Each number is 50 + 10 x the weight over its row's rms, rounded and kept within 0 to 99. Layers, rows and columns count from 0. The size before them is the row's rms in percent of the matrix's.

# layer 12 MLP up, 512x128, rms 0.103, rows 290-344, columns 0-63
106:62 51 46 45 51 47 44 53 60 39 56 62 40 46 58 41 64 67 56 35 47 53 55 49 43 50 31 48 56 56 49 63 49 40 45 55 60 58 25 42 60 58 44 64 38 40 50 47 51 47 38 43 59 42 47 40 51 30 53 42 59 49 53 46
118:51 57 49 51 48 54 46 65 67 30 52 75 55 51 51 58 52 57 37 50 59 49 55 52 44 42 53 61 35 46 31 72 70 70 44 46 54 53 46 55 51 51 63 56 41 49 28 68 44 35 39 34 37 45 41 48 66 35 66 43 42 52 49 55
111:65 35 35 43 70 49 50 48 53 50 42 67 52 62 43 51 53 43 50 47 38 48 48 56 70 42 46 32 47 53 46 46 47 57 46 63 67 42 59 44 53 72 47 60 55 27 29 64 47 61 53 47 59 47 59 46 55 44 23 50 48 53 52 39
107:66 45 55 44 59 50 58 44 50 52 50 47 38 35 51 37 50 58 44 42 48 77 57 59 42 58 47 73 47 31 46 48 44 43 47 51 70 54 44 40 70 48 44 46 50 45 50 45 39 40 44 16 54 48 57 56 50 54 42 47 45 46 53 38
111:55 51 36 45 54 39 19 62 50 52 52 50 47 44 53 34 64 49 35 33 53 68 52 65 54 42 52 43 49 46 64 50 53 65 45 42 41 52 38 26 55 62 68 55 61 29 49 44 57 58 40 61 33 47 68 39 56 55 50 59 35 47 32 40
110:42 47 52 52 62 52 58 54 53 48 40 50 44 64 60 45 50 57 46 39 45 52 55 37 58 30 55 48 38 40 32 45 64 48 47 38 57 30 67 44 33 48 37 44 60 34 54 56 61 52 47 62 48 45 62 41 55 41 48 54 49 52 33 55
106:50 60 59 32 43 53 49 45 60 45 51 60 52 75 45 34 53 49 26 35 50 68 46 38 58 50 53 49 44 58 46 49 45 46 55 58 61 38 49 45 60 51 35 43 55 42 53 55 61 72 65 61 60 49 50 40 51 42 47 27 74 60 30 76
119:50 51 58 36 76 11 52 46 56 49 49 51 52 56 59 45 50 67 47 53 33 53 47 63 59 58 53 39 39 53 33 53 50 50 47 47 56 56 60 50 60 48 58 43 57 39 52 73 44 73 55 62 28 44 49 38 54 53 64 46 38 57 53 46
115:57 42 43 54 55 34 41 66 43 41 40 56 54 54 56 44 50 56 52 70 49 66 68 49 52 55 49 44 52 44 51 58 69 66 47 42 50 55 34 52 36 44 44 52 35 34 36 64 46 60 54 45 31 50 75 50 63 28 59 40 51 42 52 60
121:52 48 42 39 52 49 53 42 46 52 34 49 44 53 67 41 66 52 46 49 50 50 66 52 53 57 47 45 47 60 47 60 41 43 46 49 54 52 55 30 58 82 44 37 49 31 42 54 42 44 46 59 55 48 53 47 32 54 55 47 43 33 37 50
116:62 50 46 32 52 47 54 53 60 49 53 57 45 44 61 53 51 38 40 60 41 48 50 41 55 47 59 49 52 71 45 51 42 57 56 29 61 36 45 48 50 43 45 44 52 49 32 73 52 66 48 47 40 45 51 45 65 63 39 52 48 49 49 60
100:49 51 49 51 46 42 58 38 33 48 49 41 63 72 69 46 63 39 42 44 49 58 53 36 54 53 48 57 37 48 51 64 63 43 59 65 42 47 32 46 33 56 51 48 46 54 50 47 64 64 46 51 28 55 43 49 50 39 48 50 56 62 42 63
102:59 51 28 54 58 56 22 58 51 52 57 35 37 65 40 39 54 75 47 53 25 54 42 65 55 49 43 28 54 70 49 46 69 42 57 56 49 62 22 40 54 59 48 52 52 48 41 60 64 37 56 52 45 26 45 49 50 54 50 56 42 54 57 44
039:55 42 44 49 59 30 39 52 36 40 50 48 39 58 60 40 67 64 36 40 48 65 53 53 54 34 41 51 46 51 50 59 62 64 59 36 51 52 50 50 59 77 59 45 39 28 52 49 62 63 49 35 41 40 47 38 57 27 38 39 47 64 44 50
108:39 43 39 52 58 24 45 48 52 34 44 55 54 51 35 51 50 51 49 53 34 52 46 54 54 28 32 62 47 59 58 52 60 44 59 49 52 64 38 40 52 58 34 35 54 51 57 49 42 48 59 63 63 47 61 44 48 48 43 44 38 70 57 54
038:67 46 57 53 75 33 42 59 47 42 46 57 41 49 55 40 84 62 37 43 43 56 52 46 52 46 37 54 35 55 29 54 66 65 65 40 48 48 44 44 54 64 41 50 41 42 49 62 59 78 45 48 48 40 53 39 66 46 50 43 60 49 31 48
106:41 56 54 46 51 36 50 54 53 55 45 52 36 54 51 50 68 45 57 36 51 56 74 35 60 40 30 57 52 41 35 61 59 44 55 53 47 45 58 32 46 55 51 56 51 34 48 67 48 46 64 51 35 54 47 29 45 49 57 60 44 51 44 53
117:44 47 46 48 72 50 45 48 47 52 26 62 44 62 58 58 49 46 48 33 42 51 53 70 55 63 56 35 61 47 29 51 45 58 68 31 47 42 46 63 50 61 49 34 67 39 50 74 41 63 40 30 46 39 65 34 57 59 55 44 51 39 46 49
103:46 41 24 49 55 44 50 58 53 43 61 52 29 64 66 38 49 35 65 49 26 49 50 49 39 48 18 47 51 53 58 65 52 53 50 46 46 63 38 52 58 63 39 43 50 52 55 56 60 67 34 30 45 48 37 50 44 46 64 66 48 63 62 60
105:67 48 53 66 57 52 30 59 43 32 37 50 40 47 55 55 59 42 35 42 39 50 55 36 57 50 51 65 41 62 51 48 55 56 42 26 40 54 65 28 58 53 43 51 55 31 34 65 43 51 63 54 48 39 43 46 44 47 47 40 49 49 61 51
110:35 43 52 48 51 36 54 80 48 52 39 71 44 40 60 53 55 61 52 49 46 40 60 52 52 32 63 51 55 54 51 50 57 53 50 42 51 55 52 63 49 41 56 48 47 26 44 51 57 46 36 56 57 33 60 52 52 49 54 38 54 39 49 38
125:44 27 41 47 56 29 47 42 46 42 38 64 58 41 72 27 47 51 47 49 51 50 47 51 47 50 39 66 41 59 59 67 49 58 42 57 45 47 42 57 50 59 55 51 34 51 41 70 43 63 58 53 32 45 61 34 59 55 53 35 53 70 46 54
104:48 39 47 61 53 61 38 51 45 53 61 32 21 46 44 40 60 53 45 37 39 52 50 71 65 43 44 40 53 44 55 57 45 60 37 44 50 43 43 56 74 56 47 51 54 42 49 38 58 51 57 51 46 50 44 46 61 61 49 39 56 51 55 58
087:60 42 52 51 58 30 51 51 64 42 62 50 60 57 46 49 54 46 57 53 36 51 57 33 47 50 35 25 44 58 50 62 51 55 50 51 64 38 62 61 54 49 69 42 44 59 50 46 51 40 38 64 25 43 61 38 51 55 28 51 58 62 44 39
035:54 42 37 39 71 34 37 50 52 40 46 51 29 61 57 32 74 53 43 40 38 52 51 45 63 40 47 37 54 64 30 70 60 54 75 40 45 46 46 43 61 91 44 55 46 49 42 47 60 53 50 52 42 36 57 41 51 45 38 46 53 56 38 50
114:68 36 38 58 53 40 41 62 61 50 28 47 43 50 46 52 47 63 37 49 36 45 44 62 49 64 52 45 45 51 39 58 52 50 48 45 58 61 50 50 34 53 40 35 43 66 50 68 50 43 57 36 29 50 63 45 45 59 32 47 45 61 53 49
107:36 49 42 57 70 52 52 30 33 52 59 52 38 63 41 29 50 59 53 44 52 67 50 63 38 36 48 52 48 42 36 67 65 47 62 50 50 39 65 36 65 44 60 45 34 49 31 66 43 58 43 43 56 53 51 64 45 36 43 39 49 55 30 63
108:72 51 58 46 48 37 47 44 59 46 40 56 48 51 64 52 67 65 59 53 43 51 55 45 46 49 50 55 44 57 55 72 58 36 50 59 39 33 38 28 52 63 36 56 57 50 61 50 48 51 51 42 45 51 55 48 47 43 45 47 27 44 45 53
100:40 49 43 48 50 35 46 43 43 47 55 66 32 42 49 40 57 42 45 50 56 54 48 44 47 53 64 51 48 44 56 48 50 60 34 53 55 50 60 53 82 43 52 46 38 52 32 48 35 61 52 49 52 32 58 32 59 55 52 47 48 75 39 49
098:35 49 67 32 48 40 34 20 31 46 55 46 55 58 42 38 65 25 45 47 50 53 42 55 65 50 54 54 54 57 52 61 47 53 56 46 52 41 53 42 69 51 42 60 41 43 46 43 43 81 39 49 53 44 46 50 60 54 58 56 62 52 34 46
095:50 53 40 40 41 45 48 53 63 48 66 57 33 48 66 39 52 55 31 57 53 41 46 52 71 55 34 53 49 35 55 48 51 54 59 47 48 52 21 45 49 44 44 55 42 52 60 51 64 65 46 59 41 48 54 48 59 44 54 45 28 53 45 48
098:59 57 37 56 41 35 51 40 34 48 48 49 56 40 56 54 63 52 53 35 47 51 52 62 56 46 28 36 56 50 39 49 55 63 44 54 45 57 62 37 67 55 44 53 50 21 43 56 55 45 53 52 44 48 63 48 55 40 54 48 51 50 42 50
095:58 50 63 47 53 58 53 28 37 45 54 53 36 56 69 37 53 50 42 38 46 45 60 47 58 59 36 60 48 44 47 52 57 76 66 43 41 49 67 46 70 67 69 55 33 44 42 51 60 44 45 38 62 46 58 54 38 57 49 50 39 52 50 67
069:41 48 55 47 63 34 46 56 57 39 48 40 48 55 48 47 48 50 48 44 54 50 68 50 51 56 48 55 36 44 25 55 49 45 68 49 56 57 44 51 37 47 41 41 47 61 56 47 56 57 63 60 56 32 51 27 31 30 42 36 62 52 37 41
118:41 45 47 42 52 51 53 62 53 54 47 54 51 38 41 46 56 53 51 45 55 80 49 56 41 44 44 62 35 53 54 53 56 54 68 47 50 35 56 48 46 58 45 35 47 50 29 60 50 64 52 47 45 41 58 43 75 55 33 57 64 63 27 57
058:70 17 44 61 73 41 49 38 47 36 53 52 41 55 50 38 54 63 19 44 52 50 46 57 42 39 64 53 41 53 58 54 56 49 60 54 67 43 62 54 62 50 47 46 40 36 46 69 49 50 40 37 43 47 63 48 64 49 49 48 51 60 32 48
111:58 57 52 36 46 45 35 50 47 37 69 48 54 68 50 36 77 57 45 40 47 45 58 43 39 48 33 52 50 34 51 41 47 49 56 37 32 54 63 38 61 58 40 49 52 27 48 66 39 61 48 47 55 41 46 47 53 62 57 43 55 38 28 65
102:49 42 59 53 57 41 46 52 56 52 57 39 43 39 47 33 59 58 35 61 41 51 46 58 63 53 66 43 48 43 46 51 54 46 53 34 50 56 56 55 71 44 43 45 51 40 38 59 30 52 60 34 55 39 70 44 66 51 50 50 59 47 36 30
101:44 44 38 38 57 53 65 50 31 51 46 58 43 78 57 55 48 37 38 65 36 46 50 49 41 26 47 52 27 52 41 55 65 68 62 58 60 42 54 40 49 56 34 54 53 41 48 69 38 44 56 51 50 49 54 49 50 57 26 53 35 60 47 55
099:49 45 41 55 66 63 48 54 28 16 28 63 44 52 46 54 52 56 23 49 52 61 62 48 60 50 52 46 63 45 36 64 38 53 52 32 55 57 57 36 54 54 40 64 49 47 43 57 51 47 58 46 49 58 56 51 52 38 47 55 50 57 46 55
105:56 53 45 48 62 40 33 50 52 42 62 52 59 57 36 54 53 60 42 51 52 38 44 42 50 46 51 60 55 65 40 66 60 55 52 46 73 38 47 27 52 65 37 56 36 30 51 55 53 68 50 42 40 53 40 42 55 36 53 58 40 46 53 67
110:34 37 51 41 58 44 43 58 58 53 35 69 69 35 44 45 66 36 39 53 64 51 49 44 47 63 47 44 41 39 51 56 65 50 62 54 50 45 52 48 59 47 66 38 35 51 53 47 36 52 59 22 48 46 73 34 34 56 41 44 32 54 37 66
102:52 42 41 43 55 47 38 55 51 41 53 53 53 33 47 48 65 52 40 47 46 60 56 40 48 57 45 49 58 42 46 46 51 62 51 26 53 49 49 53 50 52 60 50 50 54 54 44 48 62 65 44 26 42 47 44 67 54 58 55 68 50 31 39
111:51 52 41 61 47 50 52 48 40 63 33 60 39 52 57 54 55 66 44 49 55 52 45 79 55 57 49 53 25 62 37 70 48 45 48 50 43 56 47 49 70 45 38 55 27 31 47 44 52 51 50 51 44 26 52 31 42 60 62 38 63 49 43 50
112:37 33 48 52 42 57 43 45 31 49 59 51 33 48 70 33 58 48 54 50 23 57 47 43 43 32 39 51 62 38 54 49 55 64 45 37 55 46 55 46 62 51 54 54 33 56 48 42 33 55 51 36 47 22 54 49 62 41 54 45 66 35 43 54
127:52 49 60 35 59 41 54 65 50 53 39 69 26 42 47 34 51 48 27 57 53 66 52 42 69 33 52 49 54 48 53 46 65 48 49 56 44 37 48 53 52 60 59 59 49 39 28 55 40 51 43 44 51 29 64 39 41 52 42 45 54 41 43 60
040:66 43 39 43 58 43 33 38 41 35 42 52 39 58 69 47 58 52 40 41 40 71 64 51 63 44 43 52 44 51 19 68 51 51 51 49 53 51 53 49 57 58 49 50 46 46 47 64 54 56 56 54 47 31 86 41 59 35 46 46 54 54 46 45
090:31 39 35 41 56 41 35 51 56 60 65 54 63 36 47 35 59 70 46 50 38 61 48 60 56 64 36 50 58 44 57 44 59 43 50 31 61 45 54 58 38 60 65 68 53 52 53 40 44 44 42 48 36 49 54 46 46 54 55 35 46 51 52 35
118:50 27 55 51 48 46 52 53 30 48 49 55 39 52 52 64 69 45 52 51 38 54 57 59 65 46 49 60 40 67 35 48 61 71 58 44 50 44 20 56 69 60 36 62 53 44 36 41 50 60 56 49 66 53 77 42 63 42 58 37 54 37 36 46
112:49 46 50 51 52 44 59 44 51 46 55 51 46 62 48 50 65 42 50 35 49 50 41 28 73 43 37 44 44 47 41 45 62 47 49 58 52 66 39 54 70 65 46 57 60 52 38 50 56 61 39 53 51 41 43 51 75 61 36 50 54 51 39 56
112:35 52 53 50 48 42 38 51 54 53 25 62 48 45 61 27 69 36 45 49 60 48 54 46 56 42 53 48 64 56 45 52 54 49 52 51 45 38 52 44 44 61 49 61 48 55 49 60 42 51 39 60 43 53 51 49 37 43 59 29 46 45 54 32
114:39 49 46 37 55 57 45 50 31 43 62 39 53 76 47 33 59 49 49 38 35 54 54 57 61 56 40 51 51 51 50 48 51 62 50 46 63 42 60 24 47 55 29 49 32 55 47 69 44 61 55 49 46 42 39 49 58 34 46 59 68 43 31 61
151:51 50 49 47 53 46 49 50 57 54 32 65 45 59 68 55 49 56 56 55 64 65 60 41 50 51 30 54 43 53 43 58 55 55 49 52 46 64 51 52 41 52 70 41 51 41 35 53 46 59 41 29 48 46 55 47 53 23 35 37 58 67 54 52
091:41 47 49 44 48 52 36 66 51 46 54 51 31 47 62 55 54 40 47 60 51 50 56 53 51 39 44 53 57 50 54 48 46 57 44 60 50 32 59 36 43 47 48 58 58 44 51 44 67 61 52 31 45 50 38 44 71 39 55 40 51 21 55 38
107:49 47 74 55 44 44 46 32 38 36 61 72 58 48 53 47 44 46 50 44 63 60 44 52 47 57 52 40 45 47 29 57 64 53 65 69 37 35 50 28 62 54 51 55 62 34 49 69 52 64 39 46 55 54 62 47 46 38 40 35 62 56 45 44
# layer 12 MLP down (transposed), 512x128, rms 0.0956, rows 290-343, columns 0-63
109:67 58 45 59 32 72 50 44 60 54 79 38 63 61 43 52 55 54 63 32 58 37 62 42 44 51 47 49 35 48 45 63 50 60 37 49 61 62 48 49 60 34 45 41 64 60 55 43 59 27 38 65 56 43 61 45 44 54 46 43 36 54 21 71
120:42 56 49 49 43 47 58 41 47 61 45 51 36 50 72 52 37 33 67 65 39 75 51 54 41 44 41 43 68 61 42 36 46 39 47 45 47 35 66 63 44 50 46 55 51 63 42 48 45 54 37 49 39 44 58 45 45 59 44 56 51 50 45 49
111:58 42 40 40 45 67 41 54 61 47 54 55 57 64 42 54 61 38 57 47 52 32 54 36 70 79 31 42 43 46 60 46 45 64 49 52 54 45 44 34 60 45 48 48 45 46 46 49 56 40 60 55 64 51 49 41 32 65 50 47 54 55 42 50
103:43 42 52 48 32 42 37 62 41 57 66 54 39 59 54 57 46 66 48 65 40 44 48 34 39 43 60 32 68 32 60 53 54 68 45 46 49 28 50 48 52 35 54 72 54 37 44 49 58 38 54 52 45 48 52 57 47 35 55 43 38 44 52 48
107:47 50 31 72 42 45 43 44 57 49 55 42 61 36 56 56 52 43 52 56 51 51 57 52 35 43 64 41 65 62 63 49 56 67 44 42 39 33 59 41 40 41 45 44 55 43 64 33 52 50 25 58 50 50 50 49 50 63 25 57 65 52 42 52
109:44 51 52 45 58 71 43 65 40 54 61 64 36 37 32 45 56 60 60 44 56 57 45 49 49 50 40 39 57 53 52 60 38 58 43 38 52 39 67 40 60 58 65 53 50 57 59 62 52 48 50 49 52 44 63 40 65 55 15 45 41 44 69 71
105:49 55 46 63 70 35 49 43 48 62 61 53 39 29 51 57 42 47 45 55 52 48 51 49 58 32 67 49 62 45 53 61 71 33 66 42 37 43 46 57 32 52 50 42 32 40 73 73 32 46 45 54 57 53 51 57 48 47 46 38 46 55 43 44
115:49 34 57 64 46 66 63 41 50 48 46 43 43 53 43 42 54 50 54 34 43 40 44 43 45 49 51 44 66 33 46 56 29 63 50 60 37 57 46 68 50 67 65 44 70 57 54 49 57 51 51 54 44 50 28 52 34 37 65 42 53 37 56 58
109:53 46 36 25 46 50 40 56 37 58 51 25 50 45 33 42 31 60 72 33 62 55 32 60 60 61 51 42 58 58 62 70 53 57 31 65 61 46 50 49 40 40 49 55 53 62 51 44 56 56 53 52 45 40 52 39 54 70 65 55 28 50 49 57
135:34 27 45 64 67 51 45 38 46 68 61 41 56 48 59 48 60 45 61 49 40 40 62 40 39 54 55 51 45 48 65 40 63 66 32 56 47 53 59 47 46 53 43 59 55 42 58 49 55 41 43 66 54 49 60 51 56 63 73 55 57 51 27 46
113:60 68 44 51 57 48 68 63 62 42 38 46 51 46 58 67 52 50 50 61 40 43 45 58 60 37 49 52 58 41 50 49 49 58 42 65 65 58 51 55 47 53 46 49 52 31 56 35 52 37 52 51 33 72 31 39 43 76 51 53 58 52 39 50
100:32 46 41 41 51 37 50 49 52 39 51 39 61 34 59 40 41 52 36 49 52 74 56 63 47 49 55 55 62 66 62 38 43 64 41 43 51 44 46 64 49 74 49 26 80 43 50 67 42 49 52 54 40 41 54 47 56 68 53 47 70 47 54 49
100:47 46 76 58 47 53 53 47 53 61 56 41 46 57 41 55 66 36 60 36 56 40 65 56 43 59 56 33 46 54 56 37 37 49 33 37 57 34 55 35 55 47 70 64 37 59 47 42 49 62 53 38 58 51 62 60 49 38 45 46 66 51 43 54
041:54 36 52 50 47 62 58 58 36 33 72 31 51 52 69 51 48 58 38 73 38 49 48 47 26 41 70 61 24 56 68 60 53 47 63 56 61 56 50 52 39 28 36 44 67 33 52 48 49 51 55 49 37 51 33 63 47 62 46 62 42 47 49 44
103:52 58 49 52 38 51 59 63 59 44 44 66 44 47 72 59 54 50 56 60 46 47 30 40 59 48 43 48 56 34 57 50 56 46 48 60 53 57 40 53 36 48 32 42 57 54 66 46 74 30 54 56 56 48 39 54 64 56 65 37 44 35 43 53
033:30 35 59 49 49 39 38 30 54 46 50 46 35 42 53 56 31 44 25 53 42 42 46 65 42 39 47 38 39 50 49 50 23 71 53 46 46 52 59 40 62 44 48 46 60 52 63 44 50 56 76 38 47 63 60 55 33 61 57 53 62 49 41 58
110:39 48 49 47 58 62 47 41 50 45 51 43 54 54 42 71 57 46 49 38 66 42 48 37 48 45 52 39 46 64 42 39 54 51 64 42 69 60 43 41 47 34 47 52 47 65 57 42 52 46 63 43 69 51 44 38 50 42 62 49 48 37 69 39
116:58 26 40 50 65 60 54 57 52 67 56 43 78 62 43 40 42 59 54 61 38 42 46 39 39 39 37 53 46 45 55 44 54 38 66 47 59 51 45 48 23 52 46 56 56 37 52 56 59 30 53 59 44 46 53 57 54 35 47 44 43 51 46 33
103:57 40 56 65 59 49 52 56 59 63 37 64 50 28 69 55 44 51 40 41 76 54 35 55 51 60 30 58 49 49 37 42 29 45 47 63 56 54 48 64 61 72 60 62 55 47 60 49 66 53 48 44 50 63 46 43 50 62 47 55 54 41 38 54
105:53 52 69 56 31 59 46 48 69 59 43 17 58 47 49 66 51 29 54 44 52 46 57 41 49 60 68 39 42 43 63 49 57 54 62 56 72 65 39 56 59 50 46 54 70 45 61 38 53 43 60 56 49 47 52 48 58 35 32 61 43 64 42 49
108:26 66 46 32 61 49 36 46 45 55 62 46 31 45 49 49 61 47 52 57 66 40 30 43 51 54 49 34 50 48 56 57 41 52 60 41 62 35 56 61 49 63 29 50 54 58 43 62 36 59 50 49 48 59 48 45 61 50 56 61 62 50 49 52
121:37 35 45 47 37 50 35 56 50 47 66 33 59 59 53 44 34 41 56 43 63 29 39 64 34 65 50 65 49 69 51 51 35 54 53 36 50 45 52 42 49 39 50 43 49 53 41 51 49 40 54 42 72 53 61 41 44 59 49 52 53 61 41 53
104:52 50 42 49 48 47 50 57 55 44 47 56 63 47 58 57 58 46 54 62 63 31 63 24 45 66 49 48 42 55 60 57 55 65 54 58 44 38 31 44 39 62 44 64 58 57 49 63 36 59 53 50 47 51 53 47 51 47 66 52 42 57 60 60
090:56 50 49 29 41 58 57 50 56 65 44 32 49 52 48 43 42 39 52 53 62 58 51 49 47 48 48 41 71 42 50 55 68 46 54 46 40 46 36 49 47 49 73 42 63 49 54 31 48 34 66 53 35 25 45 51 45 62 37 52 54 47 43 54
035:73 58 31 53 49 46 49 57 70 60 47 39 61 42 46 37 60 23 45 60 50 43 57 58 48 33 53 49 49 42 49 58 56 44 49 47 48 19 31 46 42 59 54 52 52 55 49 45 53 44 54 63 61 54 55 44 53 62 43 55 59 43 54 48
116:58 59 49 57 46 56 50 62 41 52 36 55 67 65 58 35 59 40 68 49 47 37 53 62 54 53 37 38 49 40 41 65 65 46 64 42 45 34 58 32 39 52 44 66 50 55 48 53 31 63 49 38 39 34 59 53 62 33 62 45 36 42 38 44
111:33 49 52 54 60 64 31 61 70 34 34 45 63 42 54 58 52 58 42 45 51 43 51 50 67 50 54 44 64 44 52 38 33 51 51 54 65 51 38 66 45 41 51 54 53 30 47 32 54 45 56 65 48 24 42 28 55 39 67 55 74 48 57 40
105:53 57 52 50 64 36 48 38 43 32 51 48 58 58 43 36 58 37 50 49 55 43 50 43 63 62 51 46 72 65 43 38 51 60 49 58 61 35 43 65 45 40 38 39 43 55 48 41 43 48 39 53 53 45 58 50 64 61 41 40 63 62 47 47
101:48 47 36 59 56 48 50 46 63 33 45 49 60 65 49 56 41 57 43 73 41 57 62 50 41 43 59 66 44 60 48 47 52 58 40 56 55 46 40 84 60 54 53 45 36 54 41 44 56 45 58 60 63 47 40 34 42 64 55 50 65 57 60 54
097:60 53 42 49 53 46 50 62 49 44 43 54 46 38 43 61 31 53 67 78 54 53 45 49 51 58 22 71 46 36 63 40 50 42 29 58 57 56 44 43 43 48 57 33 47 66 60 45 63 22 58 63 50 44 49 34 51 48 54 48 45 50 62 41
090:52 50 50 48 45 46 41 44 46 46 55 54 37 49 39 59 53 67 74 48 31 58 29 46 37 41 54 62 64 58 56 50 50 41 31 45 44 51 62 56 45 57 65 49 42 36 33 57 41 48 56 48 52 43 52 51 41 68 47 46 54 32 48 62
103:41 65 66 49 49 55 41 60 63 59 55 67 39 52 32 33 39 55 52 57 57 49 49 43 46 51 69 54 50 57 71 48 60 46 41 67 53 36 65 53 42 46 52 45 48 63 57 42 48 44 37 59 70 55 36 67 55 58 52 39 59 34 64 60
098:47 60 58 60 39 57 52 75 54 45 53 60 47 53 56 54 70 60 67 56 65 36 42 55 61 56 57 46 49 45 62 35 47 46 39 66 53 58 53 28 54 33 51 55 58 61 42 45 48 59 38 36 46 55 35 50 59 60 65 43 43 47 45 56
064:29 35 54 49 59 51 62 49 61 48 35 58 41 34 45 45 54 47 55 48 44 48 56 51 50 51 56 63 47 48 62 55 53 45 51 38 51 56 53 27 61 60 66 56 58 48 46 39 43 39 50 40 44 49 53 38 38 55 50 77 54 53 51 52
115:44 49 48 48 62 55 41 53 57 50 64 44 68 44 46 58 43 47 32 56 74 48 31 61 47 55 64 65 47 32 46 31 56 49 34 66 58 42 28 53 60 56 42 65 48 48 52 23 50 51 62 50 43 52 65 51 38 44 50 42 59 48 36 33
051:67 46 47 50 57 38 40 46 40 63 50 41 53 49 55 62 51 60 71 47 59 62 54 63 47 43 49 52 53 42 48 40 61 33 57 69 45 57 44 40 58 56 42 52 35 61 43 45 40 47 54 51 69 43 41 54 46 37 41 59 63 45 49 42
114:53 35 42 50 56 52 70 60 57 42 61 39 67 33 53 50 58 39 67 27 51 54 46 45 49 52 50 50 61 43 60 56 60 54 59 66 30 57 69 40 46 52 62 56 35 53 52 30 44 38 61 62 45 47 63 53 52 42 41 42 61 54 60 70
103:44 41 49 61 62 56 44 46 61 54 52 58 47 41 57 62 42 42 47 44 42 52 55 55 40 34 47 56 49 64 28 59 57 45 48 64 57 40 56 42 26 60 34 44 23 34 55 53 51 50 59 66 52 51 48 31 58 46 48 58 58 45 54 45
104:62 22 44 51 63 50 23 51 83 56 54 58 49 51 50 34 50 52 50 32 69 63 50 51 62 59 55 43 63 42 56 56 45 35 41 41 48 53 34 52 36 53 53 43 50 63 45 53 68 47 52 50 53 46 56 53 48 33 62 56 62 43 52 52
100:40 56 61 56 45 59 57 35 60 62 54 37 55 42 56 49 56 46 38 44 56 49 53 55 58 62 47 34 29 43 41 34 58 50 52 50 45 21 46 53 31 46 49 47 48 55 62 37 53 58 52 47 53 49 25 42 57 57 52 46 63 46 57 55
107:51 58 41 42 43 59 43 62 56 55 29 61 54 53 61 56 47 50 63 70 56 57 36 62 57 69 56 63 64 37 44 44 51 52 47 51 51 43 55 48 50 58 47 75 58 43 48 49 52 55 58 31 29 35 57 53 54 56 50 48 67 47 52 49
109:62 55 37 49 48 55 64 54 51 43 67 30 55 63 61 34 59 45 55 68 38 48 65 59 42 52 59 60 42 51 68 41 68 62 43 42 41 44 58 35 56 40 41 59 34 45 56 40 46 35 62 48 45 58 48 53 55 35 46 48 53 42 48 50
103:32 25 45 55 48 36 48 44 58 36 64 43 54 38 56 44 43 55 54 61 53 53 38 57 55 56 44 63 51 49 43 49 52 46 41 54 64 43 59 50 63 43 47 33 61 57 61 40 39 50 62 44 53 38 52 43 46 30 53 41 43 41 70 59
118:64 54 39 71 48 53 40 43 72 53 59 39 45 54 43 57 58 50 47 57 64 54 46 58 49 56 48 56 32 45 61 42 58 40 54 51 41 45 38 66 42 20 58 63 57 43 45 25 56 49 63 53 38 22 40 45 60 25 47 51 51 39 52 39
117:62 65 43 46 76 53 56 52 50 55 41 44 48 50 39 57 41 59 38 49 50 48 73 51 60 60 63 44 41 67 61 44 47 49 47 67 56 53 33 54 40 59 43 53 49 50 55 61 56 42 52 53 47 56 71 47 51 37 28 54 39 49 62 36
127:50 39 47 61 46 43 48 72 49 59 55 45 61 39 59 35 50 47 49 76 52 55 47 45 45 50 49 42 78 46 51 52 53 53 64 59 38 44 50 44 38 38 55 49 53 61 56 52 40 57 70 37 61 46 44 52 40 45 66 36 37 41 55 47
027:53 52 57 61 40 47 48 49 62 49 50 28 48 49 62 64 54 44 46 33 48 42 30 43 58 34 45 61 56 48 51 50 58 42 41 49 50 34 54 44 52 49 63 64 50 49 49 48 57 50 59 62 55 30 45 57 56 40 64 40 50 43 44 54
093:67 54 56 57 49 45 49 52 40 53 39 56 47 60 67 45 49 58 48 41 47 60 30 45 44 36 59 30 61 50 40 44 55 70 53 41 43 54 43 37 78 58 55 39 56 41 43 76 41 30 66 50 52 49 35 42 30 41 50 42 61 47 33 65
115:60 60 42 40 32 41 52 47 37 56 48 29 56 35 55 52 54 64 66 40 39 62 37 55 61 54 47 44 52 54 53 38 62 45 74 48 55 45 58 51 58 48 61 30 57 51 43 56 46 34 54 57 65 40 40 60 44 46 61 37 52 52 34 54
113:63 58 47 75 44 55 41 43 41 52 31 44 50 40 36 48 49 55 56 77 43 46 49 47 63 46 56 46 50 55 43 35 50 39 55 48 47 30 33 67 43 30 50 44 51 73 61 55 48 59 49 45 48 45 33 41 37 45 62 48 51 49 52 40
122:51 53 49 41 57 58 52 70 42 47 48 46 39 42 55 45 50 61 55 59 49 60 32 46 56 58 57 45 51 46 56 56 35 31 36 57 30 43 68 53 60 50 44 44 59 53 42 53 67 55 65 47 64 44 37 59 64 62 48 54 45 50 51 63
110:48 31 67 53 58 36 50 52 73 40 44 44 42 34 53 54 39 35 53 53 52 32 73 44 32 52 58 52 48 56 48 64 43 29 46 55 55 48 45 55 52 50 58 62 53 60 26 54 59 54 62 39 52 52 47 45 60 44 63 52 65 46 44 43
145:38 51 39 56 52 59 47 36 57 55 50 44 51 48 67 60 43 59 50 65 63 38 52 42 39 54 53 69 44 63 77 50 56 38 61 34 52 69 48 63 53 49 65 48 53 57 43 56 40 37 40 45 44 51 59 50 37 55 40 48 36 67 61 36
086:49 49 48 43 40 46 49 54 41 38 43 56 64 55 38 40 40 66 52 35 48 41 43 50 56 63 44 47 59 53 52 52 58 53 54 33 52 77 52 56 58 52 54 42 38 52 48 72 49 41 47 55 61 39 70 47 36 54 31 52 37 82 56 53